Weights of a small GPT-style language model, trained from scratch on English Wikipedia.
Architecture: LayerNorm before each block, learned positions, biases, tied embeddings.
Each number is 500 + 50 x the weight over its row's rms, rounded and kept within 0 to 999. Layers, rows and columns count from 0. Numbers have three digits each. The size before them is the row's rms in percent of the matrix's.

# up: layer 3 MLP up, 768x192, rms 0.0879, rows 60-188, columns 0-47
# down: layer 3 MLP down (transposed), 768x192, rms 0.047, rows 60-187, columns 0-47
up60 090:452544516473570520468550497505504550487522482529526472461523518452488482454504591533537459485500490547457542522497534587479454498397509461497490
down60 084:509509521460510441393465510582516536484522497477518511412548473519482598538582494437505487418479450537535526637491460571437514535461477522444529
up61 097:444523534491562494515541470505460508447496465590490496532485561470484448469493622556521490459585474491459495468502558547505491554437507494531434
down61 080:516509493482464514452595547427468517512449585440568511432482560512470468476487609460486483443505527510590488534429443369495603423468456436528477
up62 096:412538566488558573525477525520482552454501460572500497506545513482487514538511578531506431498583504493448559541504552585472497554331503474531494
down62 088:544539414441452505571493564477344392597531439541376480447380522518507534551533506480439411416479501453526490547561585453465450473560477417418553
up63 091:455560489447609507526554517520491547514549513524441469460549531477497465487468582555521475507501479539450531524516561551496475501460494513501409
down63 096:553571465502498493475532534514553494493546447499531434407503620490539483544540465429389440425484473551578491543433515466495534473456438483494520
up64 096:435544482490537551507519475497418519462426469526499448456514579492425597492450551505537457523525505511432524585464542493530467478378531526561503
down64 103:586439527508578501495413497537442477478428449456512455486460507543407512432513529473469509461430476548474582445495575375564464551562395543422573
up65 106:489479520471522560504470492502532486486454454554546494484502487496460470566477484503447551475597504494366473477500674537401435480455470558522578
down65 092:478404449492460572388482537473578440496614445467511481560534472459523501404442592471530528587545492435444497434452530514577554468460492455537565
up66 105:401564517464543499453471524485532521474469493600510481554473498476507472498497638550471473457603493550454503536516562525480493532459502481524464
down66 095:605570583510457482542512514489444455463516489523396470460562462459533532418543458536541558435469479491461518528558481494521501446628519466496568
up67 101:546505530420468488469526477538457578543469503505512570488601487514482448508504539568533417479544581469505494483497553429529481501395529527435487
down67 107:573320420552476510493546541523588519600532548459477462495473407409523536392437463504522501547551482518558538491485492472521479583409416428568593
up68 094:487500501471595519504440481495508548399501394608509473505488512410495457488511627553458467428525490524420510569485581567478440521407495469493437
down68 074:606506472413596559456511457459505514417506367500469457466542465459482553536502583494484442481439450521469544488550583493509493487528484516412505
up69 098:397547524499513518446484499504544552479519459573413489497494504482506497534514559524504459434540487569461499552443555541509536494419478512519441
down69 079:525436428530483513465524531466498492565494536541479459568469584566607542462458462446534515490472525498602485526436547391532538588640522445436518
up70 096:438510560478593543516527481544446564465455492551491503479498527468492484469599573498541516490536444494402509485476565527501488534434467543491446
down70 093:437474541493447483383544525545513473597523477499508513415488567535479505493527593446494531429481456504528483465511527488507428453559545520491452
up71 093:435544527494537511488493529528505569473498490563504455532458494421478494501543568549514431446543468536400523553460554552484485494428436504514476
down71 055:573499463548586559470409551473547408528521465506465542512412479512545531485550461522522533530524531396506473577460510427486540503547500483405480
up72 133:398497527438503484515440519520532542478500483515488461539513601495464421565601507460472515473488488555490496581440500568395537532468534510592457
down72 129:604469431475541518421513471464508589520450511525497511533446444359503443448489542505499500505540542592482541528480455532546443573564488551469501
up73 112:491542523434511477501523513528458584452541468497465445438539547515470442514404619545467501506568489547508495476563470521496532598524509527471408
down73 140:492472493423501540542431500503479433465404514391521487528528534457446556523554345502579557503467398484467511494501544486504404615444513544484534
up74 091:449494606442500510483456476481539591496535464525572520514453484496493491515504550451470481495460437565401522541536613585407518545421465499514514
down74 076:542491532467466502472541406622500429545568501457547523577515470450487464509508533513525448449499467533556461461468472436564393469492469507556477
up75 100:416537516493570532487504519466492587453530514563496538504558541445476473505574563548501466469599477531425484523522571452477478510434519503512463
down75 101:384595473472506474484451640518567471527588496526480408559509531524656465523440509495431503525554537598561495495428517495544519525562457510407492
up76 104:406540539456524546514461511525445586436502414571528441478483532473466502512536583531476491486519467520443506546443576480557481479403438491535448
down76 087:547517412471466528450450529513545458505469463543434451519470594481519565597537628532526435435505510485538518504445452565506508514551495454474524
up77 099:489524535499575478518435508539432590534504445569466494420489561456472437510563590530513479490577437522458471566524502540502472487398507479534496
down77 108:496533499480478395498409441500518510532504423559394441464484472471467476437491597521496449441523470503516505645474486446561502491496512481500518
up78 084:446524503486463518515482500551483550484552470612545461397493386504452509619516619524394460486507445506418526586554439519489572550431469536497466
down78 110:514506520565525407477550506527488465471548541552442450526510495538457417471509602611381466501520482534544468579503449439495542439324463525561540
up79 115:562505441485532556441530449446454462503531477544429408411444547468486474515484490593368500514475468509482505588529538571491504542467511518437485
down79 144:425596378479480517505547530539533496565608436498543489454421565458478403455368426368492469551516510575476458452504572589541497517513478514467472
up80 099:431529555498574516542478536508487519459507476544411435492485564428471488487547536548488502499501514511456526490510611438526438503474449522524480
down80 072:472507602443489525522481453450541417440537446496456417531452544526447479505506536521424548498450457591473537459441517486496512550466415552432526
up81 103:397590517463618518504489509535491514474460442547501454494490520447459488455540593549508475536563495532463518505535580570496478495439522503533472
down81 072:463523508545516535475497536502488551498447539442350396431379506500437595444541519438501461431499497594567593565435503442511481552545434465417557
up82 085:505490485479562488545505508621421472436493521420325520543516484474522547544593458468526483401466484422441489438552625528529486619511447473460510
down82 127:532474536464500544443550526461572568497561505518596492515447443526513501478495448426501524403497477385439479474558553511433501494499478505512424
up83 102:429546487478553494497526485514487564492499475618457478474522508476465430499525565574513472516582504512435513503490567497475485550438457502514474
down83 083:483471505493553478582500522550447555570478454524465494492529525499455464410448562413425455425437542525485533429510512496490523534459498469473438
up84 095:494527566471613533506443513527457560460495454527474492479479581393474454494563562514486490533488459507415523522501624553477502551490466516466455
down84 102:476538494416482570542433480428494542457513392429334488453537493485503574489495532459451492407412427540494588500494446424486543466488541530448497
up85 098:526550524512618450438501559502543554484523520549557533440516492457474493484503568453477424562478452483482519467565466584547475576533540516581532
down85 092:577478480518540527575400568502474421529443435441531447453559512503455465556508433552544502478434479579491468571447494496555494565586544497503533
up86 090:421513508477524511573478530473529626465528493539475480523489477472456500527514590543467502471540496508412526554539541542485464529430466489435494
down86 095:492470479389480508472406522489574597406528487508452411516472447487547534569490429516496436406440607492535496522509572445439424463525478499431551
up87 092:411543553499591498537447528486457529466512484558500544464511538500506447497559600568535484432514493531444478440511544634520502511455475498529463
down87 077:512534470442499520451557494442520447532427444473448451555458410535491580480470530410491485433535542580518505546463417497444593476597479442515524
up88 098:468542583477627496544410541495477525410495449561548464449481621442499394465513576527457503438567461492482455446535542617514477443512452493538478
down88 091:503488486471578529460532510451466452387523450597402401468443515495465464587587570452488526464582419482503504546488526542588490563543441485493492
up89 089:425549479466542533519526494571458513449414516514492506481487468478483489522578550566511502426558488495376508519498541608435503545427506497496467
down89 103:543470521536441389482546474487553518526467536441386533437416508527448559521510551483445503397536452509510493564467538442404456445517498581506581
up90 071:479542560492496487466487491580518531487467496538495435461491470466397525452563631532516481481556433569516535544478573464494495545407389540516478
down90 079:522499470523549504562484452423449500564502449463576524460526531495494463462505412566518546466509498508509400523496554509568424512602570445451548
up91 101:488479425446474545508470495461454554442581536465457495427493467485434481511504479511435458519485490460402481396427505550564429529443508535548580
down91 113:522459482521470401486442454588401539487480425463357413522513546461488502487356488524547449579457447550564449537486502453490475550544527509575485
up92 101:421565507475561531493468501534490548472517455569489487466468486473482507452566571515509477476513473550466523527466577544518506534398454463522470
down92 060:426573466493480606381545548446563458496556487560525481399508586485515439492415622517524462478471486539614535473514503507546499476494408512530486
up93 093:426554499487568477494494488550487566479495440547477499504480470453441499501572595581510474430566465561449496503411567528546469532411474519531463
down93 057:487537437468570540457538560508571476480531448453412465556482570534500537567546527458524475509495569532505546520500493465505528494485500496530563
up94 086:474512549492473516525450550422520546520508488481475471472461495503464574526499481470485548510593450563429515503463511455485524456527483565395516
down94 090:504492495530475464497491489531583513416515433494533497491447480496457509494474503426445522435544426486579494581503539469471463416495521495520523
up95 098:540522550511583558504526529518486597431599460519491486466506599458464559557617487516482512442462465448406483503488518535455431451501481509430487
down95 106:511532595484548523432575501557492487434541470501437401461480457481448543457509584443506485495524515459530512468491462484498515439380461475473469
up96 096:444576551518599495490527493483484522520524445548528478477500575509454532492590601568503521475496445490428485457469590587507491548432496505510448
down96 115:486422458536479510406475535498514521448423509509508561428529632492498425494545453471539473444506557458473539543472479452490516483527440490569425
up97 091:484544530440505545537436504493459601424531477544465460504494502439458458537531538518481467476543477475435550493535634476477462544471463490491488
down97 108:542533539401499644555461592419454470474499421469443492470533575488550531546478540453493411463496450447485545482507494517507476532509498471568525
up98 097:441575508489658461461576537491489602444475424588641539501503558442472475538553564557551495461552491473476511522458604539475443515456527504469430
down98 117:513469548532501529443480604572506453508407457507481535514524542510454464506539487514416457332503510560524526488447478440475569579484464529519604
up99 085:484502424463465501501509471483542587484521537557573408445484511489467445576503538565401478485512482555447497628456414446423530493466418537462505
down99 105:574523388495528482486500519490484508502541507578501466383477537502461420487499593616442534472569454596537386543516514488492552440364473552457546
up100 118:480445465466621541566449467491551525432558501576568524493488439499483511524550590588437481442606474448432476516564478598414453454455438499538535
down100 147:422468498401580516533469481598431508451544525470458531456466534413514440551578437517462525518521494516529495419480459568463416513543530493565584
up101 093:457508534485522559512467515515480578483505432592491456495534494453471502521565593519506473453546494495423517532482604498484453563449465476514495
down101 072:460545439365530547568464610461521467390498474470521468482501540471541471572459607520424508558488542487453524523463593544411599526508556538416494
up102 093:371508612465538550511479517392541600439565529563547459478514518534509485510459587496376495543539462487412482522523503543450476625489387497596520
down102 084:532466558522499539575422517533478428448582506486581473466460559534504566507460425407489542493488448360533573502520480540528384517494544432503621
up103 105:461584556451510510491455505531449535504488402567453451465477477444420519480508600530529448503517491494448602566549594538508459494498470498485456
down103 102:621569500448530523555604569586424539548447464526513551489541491468550552539508446506501485426442506529479514464528522446433408578554476474574509
up104 055:470586537441546585595497617485496515509542499556465409515521527396519458537488564523458408523496505563495588538513490497482593482466465459498528
down104 106:503477517521491419421519436534514456488437473426520553490494456572460493529489453507519589536520480472474421462479468456472394487503517582500543
up105 104:405549535485561514503543532538489584491508447578467480514521511450481484487532627559542492479552499548497530555495566496539463499430500495495469
down105 075:513496441471585581473478521503530559480437538465494470610409594534535533505533491483448542511512503514494548426500494548553594610521424523494537
up106 095:448554544480532553468501489516518557474399495517502461513487556491468455537510557551489511466550483507455513539437545497531484556488535519462402
down106 088:576470574471487445480561555462521495520387564389478539455512574568533481529391565496569501391464496448470510446468533329544515481517462438479594
up107 103:389557577423539533474468498568474591442514471598466467442516495437470522493539584544455468442553492518432495608449554484506487481385483472521428
down107 085:513496444480479502436453508527466547520420531525421491450442489499528558514516585530512451482436572481570551488500463556531479501506435493462415
up108 097:369529517436505552474453505562453555514457480529464461491495538497453510516522571556544472456588514556450493573445556497480480496395480519490460
down108 084:536618494553496433464418595611381437608433502548456441502480528548474523511483538514633497481529521506470572503395462482530550549483471495433484
up109 103:467516498527525574486562536422500501467538555474539504426504522474473498560499521537551544528594552455444544497498534598526443494462506526492458
down109 085:517510488433490535527465472464485503472506524525450433464469486523461564509460494488563538527478504489524468548447609441512426523519511509480441
up110 110:490463584541425468463429589505548511503442522489443489523490532483488486538564529516518476440486507475498553540436524500485519441470608483529440
down110 119:610453522493543512415418558408516458433515543455484585529484537461471561504564479504480571449458530479517518602495491618441529452472519508414570
up111 103:450536577549530532485540497568479550401446494507435506514517540434491502480499605517513486430500503467461539483417581569535501468392488520534445
down111 106:482435472474592495587542548439454490471542451544347443520490606446491477494522587404448455511471528465465612521459494523465423572549521416575582
up112 102:488459492497510504513595499484435491475513441523478424550518457474478535488462508530435480473569517579395499502420506409507507593518384521477585
down112 126:426413525530386496475498387460456562550543470522453525509413514514521509470559441500476559473620471482481505417521559533497579507591430536424531
up113 103:453547444468565463529573513574519546454462486572440546487499526445460428518596517540453512479524545559496521484467562453458506521475467522422460
down113 093:396546500484445506515491549525595444469515362616427564414476504525475462453507491410479442527572538532514465433463521573490502551492425551434479
up114 111:458555493479488468473479487530484486454500353519480445495539489450443532493543481427561484498568522525471602552524560457531556481548474516519462
down114 118:523489570485451619508455507549566493457458481503515623406544596568508525511516511542444537478508433513535510458482451525521568571364429497455482
up115 098:413560541518540542472503530554460575440531440552463471510520498450493501551517580589500440442549496566458538543502511537510509503457450523479445
down115 083:542466519499582580487421477544528510440431478419450467479530511560490530464489442456445514388529476539538506459492529501521538507458482498484530
up116 103:532551621486600458577416590480463484482506372537464574468572546513487475552489517469544508400531481477504509476601543522432544489377502511450478
down116 120:580459424550479529554480524497452515507443455548386539537514372548510483604520483442524486549531516524514524488547496537447530565435458490399568
up117 101:479497548482540534505568486531478525444466434566482473477514507458471456509518568520515440481575512446417524491415592511508498502428516507573491
down117 108:456499533457563426377663587434523544560464567511404593438510565490414454472508530466564430461450543475502581501467438489487421550503529429508480
up118 095:482517547505531471484468528547438519472475418558400466474482529416512498425491570555523504435484480521462502549424628491512496549480477508434461
down118 093:564551519500550454587495475571419503480500436579432445495518593467450548511508558476480471519485502581517474475370489436607547506520364477519577
up119 091:374577527474515502454453528512440558506489452567425460528484553448460526520562524521517463500551495496486530537457576506458516497466447489569423
down119 086:461520518523454468515508600489454503595479552407437519546494531468511452561491571488473511407464538516569480513332429439440559454581352402482501
up120 098:401506526473560564543527479511491568467535483531511464493483515445476455496577558546540477455574492507453467526520577523484479525442454499514485
down120 084:512502456389405504465513448453545567450462459442484435562466459518549422503477498470523539441487576479575576440412450409540420516516473501481479
up121 121:406551548465536503465516511471537557494477425490491503519561568467500451551457591454539500600456513583488557543499568526413518446426570503547401
down121 123:376559647465617525601555449463385531520437447450512445542449529462519487541487458462462498474468508580513623461524550465427497509555508546423428
up122 083:434482550517427497459535513412654521518565472515479421507457455485529475521466494557371495445516487588468505586416484517446518477387443492499459
down122 140:378436532458511479471477554448594487487486476525585508564493440508501486568524499506479475537459541434393507551440458530431541487467464475543427
up123 097:447528544444569528502482473574504593452488466629510483494504482425485394509566621545499467467581465510464538555515604519471497525424508452555523
down123 085:607480487509476504455531518464433573417467432560433439489533484462563585525544548408497430514486552475532522515606476572499516433530483402460491
up124 096:508530504490534494531478518505547496498428462547507484407423406416436467463455536532378527527525460498439453483395567432492495591510414529408593
down124 135:545541496427504441491500466505499552482465474407588485407559590483531566528527435468573463550422472559483506489541489494469493521522625516497476
up125 099:409549547460541527523506523520489582458513470587476519500525504436505507543564594547502460439584485550423528525523583557490483491416459512504454
down125 070:530519451492575558498478524490429528517484498432473622494501586503511477499535469531517486475491531442502596470447593539379522479533529441448490
up126 081:482447419468495482466440479468638494534520426539489459491477516508453444582498554425485506447541484581462483492392550494434453542370490527455551
down126 110:539529583495392447479536487463622473478517500543438521486479486538518540475500365500426556479540533508503426551474515541473608430467518490547497
up127 119:363557493549471511455505489515597473494491407501527568576472461495506594569523599486502427510565520491484484553489562472451528442511518454517471
down127 158:476488472508493501480414525456554495461501493460458509503466412529570411563425482530491498552537441508544440463514570417537519510623464536462508
up128 100:372597577484579554511512553504479509473494478532542443423514542471472520480491602506502506475556427537465509494517574502497496492410473503606405
down128 085:496478495506596508542536517449472425455517492464414484513478612507465461562465485521485518496487542552532570475474472488450524525512383499551456
up129 094:424550530483644561535450549543503542452504455528518472479478508429500470457564582562507466461516463522453524563499608560489520511416466491528438
down129 075:631553498545538489463496483421572434426496496460503450437510467491514463441560570503507518443560515565541481635535541487501503519559396514509498
up130 084:510565546472526507511438497503399543535490468484470555510489435506440522439485554477526516550533449449467569488531579455513468533489537568476442
down130 121:547478501575422431428493468529541352453465431456524506489495459569453564493551524511448536524504492502494520620433527473484586483446517529538453
up131 098:460527550524552506518475506541484572489482463566471470513511510453447505489532619532523459442533485557453528537483582519494489491412459497494468
down131 070:568512500427577528603432525547532476469496366483537462428501518452467560513467602486443485506468482533560498585514540498497471491512603424533446
up132 124:436501510459484557478512519535459540467524435502501428493527612491533386530510516566494516371546451530325471512476531599432466567453518510467490
down132 168:484522555498482418512494442529530480465419526539568523496482572476561476479520567568450504510434497467439508469519469529466470468527523580466574
up133 095:418540519482523508495463512538508571478472455597494474533479469436429490504543591541507471465569496493458521575460562502488471521425469469509459
down133 061:506499472450420463402447547527466464487422463492499499434467480455530558509532665459498461426451564503526576554481552499535514525541499335452479
up134 114:503495525524563520493491554570473575514474466536569545471480582516490476494473623564560501466429480466414515508522620572407440585449518518409433
down134 107:570427494509491471411564577531470535495586479542581521429521588518543503567412560589507441490440466518393511486576508516496534468557443528453460
up135 084:469516536505472469534504461563631488513467502578464488574464569507479483441502493595450491454556552567566497596532466486472459446443498464517440
down135 111:424478489500504501450628526556537476513517520512402425589453453514543567474507540485497582558448471449524459475446525460481527502573467484450411
up136 079:475454533459485551525486538501420507461476452509448495475474458524401448486529644424527492479482468491408562486540574519490470570522515480536558
down136 100:482447432496405469546518487580603520571525474544476439472471500476484555474431551540481469436443472493625541547397471557455510439490598522549559
up137 057:476450556558450461405506453503532456482482438493470514498401449580412547450503530530557526455512418568532446523449522491526481507465451635512466
down137 091:532524439473510581566486555483505533516542569496562511530581508428663437520477469461445416550451560418498553475521491498476553485530570431519530
up138 106:435571530464514497468545516545540538529464472519454476512516517467500473501500613491462482473496519589494585571412593542445514503400508500501450
down138 107:559493404508556597537487529491465520442538524589478451439546470444483555526471612387490434629464553531425641549454500495483493488516440454521534
up139 098:446582453404554612488598477493581591485399463506618499494520567453465523526507488431541469555503435472390462541483528471433477620536551538443515
down139 114:503499465588443513405539452545442470457550603538522562464452529478455523476501548444530504474505577508547411507555567517493594491353424497569430
up140 097:362534507503546533529489473524491630447527481592464458533453531441480525502551682532504464426595455503430475538499541528501450504430470457575426
down140 091:512501517439448515479532433489610528487406508449383458512520499473520579562446529537491505504465518448488569529517469500499523542467542503503547
up141 110:447535585464536471476427475491547512506502456514453545565524552529537448451501558543476529486533495444513443549510524523436582529484468437504446
down141 132:512506478521438613430563527535424519502507456501464491529535503558528492486491441545473492562404518431530522490497536389608485514484525497525388
up142 093:415583465475513486484406481509590539471393521499515515455476549499514428474511586470461424441474514592457517509447510599389541463415523516440454
down142 089:478466536440540541510596485517507486475478485513488510507491486558507549549547492449507504553454546459373561485516466568483537501515466511471603
up143 097:349536575476575502529499515548424532442489423536489501481501569491434535486494599543487521511534504494360478412487569461523482495477488556582452
down143 100:557431497433595515491448558490451472483505554506431451401458489495549452599462438451411500487522521485468432479456550553398482515564505509464473
up144 080:456578547443560548518447525511482548447476458557471511490478490471454487523521563536488465542526497514421540496466551479493532519460441510507514
down144 081:469525570454554439501420529482552586454519445573499603503509379488499531508470484450480496549481469490463534490496500449503486586500551492454571
up145 095:519561556527516522493515496399488537489502503557517551523425511479524413545507536611505573448556447464393460468526628563459488534445470545425444
down145 098:484574491423492461478532434527530535443478505428568498467539518505592436559394466508494520530509544454477490538468478531457498370497586487546511
up146 122:470531512403578523479517504528438542483541417544566498438545563478453370542488542481497494515538461536450485493590562629485443507497564517441497
down146 109:490495492463521561526488486418555538580422496485601523529478520483509514394427430548561546551448570438464559434510475499502477518379528467513478
up147 103:446515554489494512512419490528532517499418427593461442508478455470476546534502594554511461518564525496446540518510588413449552476477452507537427
down147 100:461504492397647587518485481533467606528446451512473371480429553397500485517504539403471462455434469569412551457540630471465466577519477459558501
up148 106:468568537489521518465549533539516640485506515532476529488559597458509472503544646521552458445577482502425504522511571563496501490433578454512448
down148 102:598428456502535555522521503419489469524612423473482387475529513560429509470565544540556428510529473452443526493586515508480534534520501533441498
up149 092:481531500454480549535500538522438687484518464586507497529434522457486479528620586537543469505564469523461482586537585516499430497454440513469499
down149 108:435553526419476510558488553498492565516475526526464498511467518530475535577502551568500434534399531458494532478557517480459552485465505461501542
up150 099:384572539489561526483529510516498524436474503576485519503472548476487464505541550548527489490550521551409506528469621521426491501413516534475405
down150 092:492446535480474515373549554443523429575430500510529580528511597563494532479428473506514526489491502504513549439398405457497476567581554417553469
up151 095:480522550483532529523451549521455525474497454566497479523494548452446525510540562511536476506557484475422512549473608515519471518472494468514461
down151 078:515526538322521479543482581462473496467516364538475513475538578493518540550530579469495499484542517547514581529462573491434531574461483541430509
up152 105:508553464455526570484518482537510566424501469501513417479512490491489470516510589552477477502457449510414530533546459520472515552514483496443442
down152 120:486522517461493546557527557423521553566538568566569478465485455459458510446522628469521462533494530483522505494610513459511510376479522489533446
up153 093:437527485508581511515539504538512594455501441543449501517472525418473486514560612558524454444534453526452514514474586494491471505434449492546424
down153 071:555511450513520501509440521535534481410600402519481352446483450535490528505485535458433431424570512486593491495494608456509555483500452471527521
up154 099:464576609460526496534478559580482464506431458591453534481478447468451503514546599510510510493615456548492550487501554516438568496463429474518448
down154 098:443499492475484571534569484464534503508458457493480467500534470499478432579501511426396374405572542533481521563415449432401452515506528427607538
up155 095:435555554486519486469491495543419520413510448584435463528485508444445476520508617498533442496521497529447519515478591511557493505481465469555499
down155 080:461493437476555527533538469498492526570481534564425454455510548412441525452508548479474453524518544592575569487413539476473469516470604481529465
up156 106:491482464444476584513567463582544512451527541586447518454437481462476479540582474537360505354492479528457501492509503514492531590415453522489521
down156 156:495482447456514478526440515509489496548552463547422464610485439491474499559427445440573498591413453550516538537433564437440558511503494513432443
up157 116:477510578514501513463508555505576501431478476501495577573511582488504465485484564549508507431593469452509501412433535493427533530411520491569485
down157 116:465560519515573571423490559477498470392533539530633425476472506470464487514544489563499515532430504486500516399562481601434475476512447520570489
up158 098:495506523479524517492502531482513603468547502529664495463488565509452404439498525557556527424504468535486481405482564575429469437414497491510461
down158 100:470473504501471556602542414479410416487535465508581505443524559545489574435594512463474450492543568498583475488458512497543457540496454398443495
up159 104:418527512464539476485526489537506559502434488570457473477507491497474408514529609587455463510542496549484536529471538542465451536366495465498465
down159 070:555432626499463523488499520534522520509502462529372428435487471516513466493494575493388470471524546524556521516510520531464471407505444480449506
up160 123:446545555472493482485535522490449522468460442543425499544462534480517438502507571513549475504530540565430512467481652580557513594408468495492449
down160 190:541477473536463472414534502461497515508438587513567531526441428520449465388492581573571496470510485455471548585516521403546449482565509482528483
up161 117:538507554502657555506432531471512509440588395597534447456465453441473510431500525521485486415501465451391498534481526489502396593484436545510532
down161 125:508483480460526583457561669465435479515491519481508532523540439523491477597425554492476486583459523591515560538484436515578512535490470515505461
up162 126:421535551551479509442550532528527526492479443507455568570559628469517542547499515520548498491509542502502508495501536518452562502494601517512411
down162 151:463480592508515549567492469502462591534506558594547503540448456522441609595525480600418560375552481545524452530519496523442434517521452534494495
up163 104:493541450496543571472449479511490557395579490567638492442497524436470508543632465553393468410508452539477445492469488579572488518518486527478529
down163 097:451493458477436549581335478514535491478560423552436329538481538500446505548393484526519454467568366538533454497536482514589530536517371533403551
up164 108:425560548505500506495500543500553461475521541521560396465473473425528516465514624578446456425527483533477529593521495498491541493481476469630458
down164 109:393441536535407534527396458524526504416483530599459483464562511537467506502526534544487567505532435568524475502506538460526502493538499521548474
up165 114:405543488469585483481513501542469467470518450524510481479530542486466445497548592567526495408576469586472502483534566560426510528445512485499424
down165 098:505490495528476515454577506525524431455483518447448424429528582555451533590518552395433513466532573576606513577576481423499554464483436481483525
up166 117:570499558479552505413532536489491580464530464606549493397552516455500431502495594530484484458531421469481515614432427495530467619487568469405551
down166 125:529532546533444548444510532484491439441489520469460503542547564565578523473509629493565499516543449406461509520549483535503518572556464472466456
up167 104:551549553545480473438552538536612549482501553493518523461512427385523421433533486508427506599516554608526529561464550530484411490375529493446520
down167 124:485564552485417489574507492533414541412520557507457471496497506430529532486463433400532534512548542492567501473476515451535444479508472534443540
up168 098:433565472479505537480484499509445540454438479544487545497480527489477483484470574532493470440476462479341547507456578569455434558505520492424461
down168 102:501481450426527475480564492451436475497476497388444525417482483468438580583498538462608474442525491539417455534521615529440466579507456531427419
up169 095:539563454551492536495463491585417566470449464550532513442473490465496549549602518547527464387526479436400484515569531575532449491506471558398491
down169 122:500574491516588582469502516567464547469495614507541552577504485501486572483488554434493514471450460455548559495506506532427531388424467484513602
up170 097:467517553482527595536506526500486628476523453541535479504496494426484470507551588528498460486538483563394520518502596493481445568409495521497512
down170 092:526497412393492606548443507375485496479495544507457473480505438513546459567502551522478496509451522505479581495485527576423503602543663450465494
up171 103:399564523523560519515520518574470535484479444555485487539531512437494505509510574584501470439538533555451572535462579530492482535440486522502467
down171 084:592476461437501550428516590539389494533433464477472469484460524495457492484522478553454494534441507518496556549431506423493444525484495441504410
up172 100:427544556440489492526436487386577562410503458521539459553507491520472458484373559522479483531510485576515519470559532498434516530512463507520449
down172 114:548454491541453514587506417511452512450523472537540547552446500531460552562554437534479498546473491521493439404550499472492511611557551495493525
up173 094:481514484472633495508514521516405622444496480546522515525484473458472541502502580530557473509547479493438514473529532533513486473456514543465433
down173 108:474469474434576504467504510524560596503544501440476409548456517459527453465491545527438555380493482512585509410434504567435424538536492513476532
up174 095:451528580464494484530523508461555528452509477549486392587455416479452523495463455503453521554596519526501584572522468422503565462498440502466518
down174 105:633460567522506548524458468386443550567499535473509487520549444402514512476517456594508480443507552447383473561549484496536451497527536463516480
up175 111:483534437527549594539545471427552503510532541581486525453476608458478577481558507594447498485465539580464468484535606478548515496415549536432491
down175 117:494458513476579541589545465418412491530630437574457393458492515511474493481471536516371492533511529522510496437548435490488604576504450493373545
up176 085:523586431462519557498606489575420555459427503376502508513542504455477478498502484495598512522515479446476491431543552564553444576558550514443468
down176 131:432474446493451585388541548504608546490484500506572595471490404518505556509400454427529459566446519462447531562475431469482499551481464497470426
up177 083:520582496493555528602422460538445519498527509501487405468485451446502483499616545504506518389524396458444422433545517540438471517543422500511519
down177 083:488510468492487499450449491499551517518608421468565566509484477456483531513468570442466509496490499496464429472461443502565468521527529488525551
up178 096:416471549517491464447462551495594537530452542521503577523480496512540456433368617499432510444501512543508519488485558475467587454491496493536526
down178 104:504513467499567533421513591521504531480445450465581541503498430532506454588482437462581514512370522416417479485380528477530544554461516502450463
up179 123:454514519465489470475426548426549538523493475508463515525467524446526520564514570410416456502428492525420523574490626580428498527519486484505443
down179 147:514564574548524360485525550510535474624455433418434567538473551443486534502458508540533512412515511544489521498447494521474551536491495540553472
up180 108:374557490480571538476505496502538588430517541527486478490480508458482410495559558544478515470552491513470525493485526505503506556477532454546478
down180 108:452469550478505486469496550409590571446502574367610484534444432499558412523512516468480488489466522522492509378466474453582470459582506493552524
up181 108:430467552466505485507442508414530545439500463530524557569505523529513444528490589522493488477554455509472456510483517616467480585362510503507506
down181 112:472512480453456433471569496507523542527403484496339520509550518465496382604606498538480540422484509538498492509443504492447506613463453502561546
up182 100:409539547475554533490494501496529526482508464590453475509526501470457477547536584583537454464568485487444503470496551550493505605455454532521501
down182 072:530536507426557507537479546488480601462479384467460497457514553483534578486526511466504489491420575571532511522519525506502477440581563401511441
up183 095:495552533499530543486468525520486590471481457522549525453457539463501559530617543547520469443512452495419521589508588610453455570518450494491442
down183 114:533476541406486448443510447539513484530495451398432520519522509443424487357569501533475499422528496586434399560490530416481508502506513484507507
up184 097:530508543473608521520528464586569573560566425557441507486508495432470467591474456537459511460510480508489506605472654485460541643352537504441440
down184 091:473465477541495402465474532496485495452486523432427472403432607463478558580495509495461542552526477577588542501459475432510555555444456457494501
up185 101:451516512474630503508509491572433497423439469546483484524507540491443460487543568523534489509537493537445512520493565550457468520435477516492461
down185 088:450564521407498440470613554482407452503442402448472512421581526595453513536500562379486513520531478567571526521440435449401508564493456490454538
up186 093:497546478521552558518538519484390538560498487539524433513485491518474562423483590546561496544515498499407526456565492545526486559534457482508578
down186 104:470472516553503517455550498474582495509493432580544465572473469481465495494480472478484454558565484519541439589459557522464477487532427475505443
up187 092:408582567477518523529472509511482558431515435591447482518520516442473499521562606500499466450578498509464533547502550514515492508472433479513472
down187 087:475464459466461434590421512494541422460506424540452492508431579477503604491501614512417342466530532514570633498476521493507507525514511421507517
up188 104:337557560476515538455505558489542570496469502553522519499521545465493511495465621549517475467580508510447494554470540537462463536416525491521493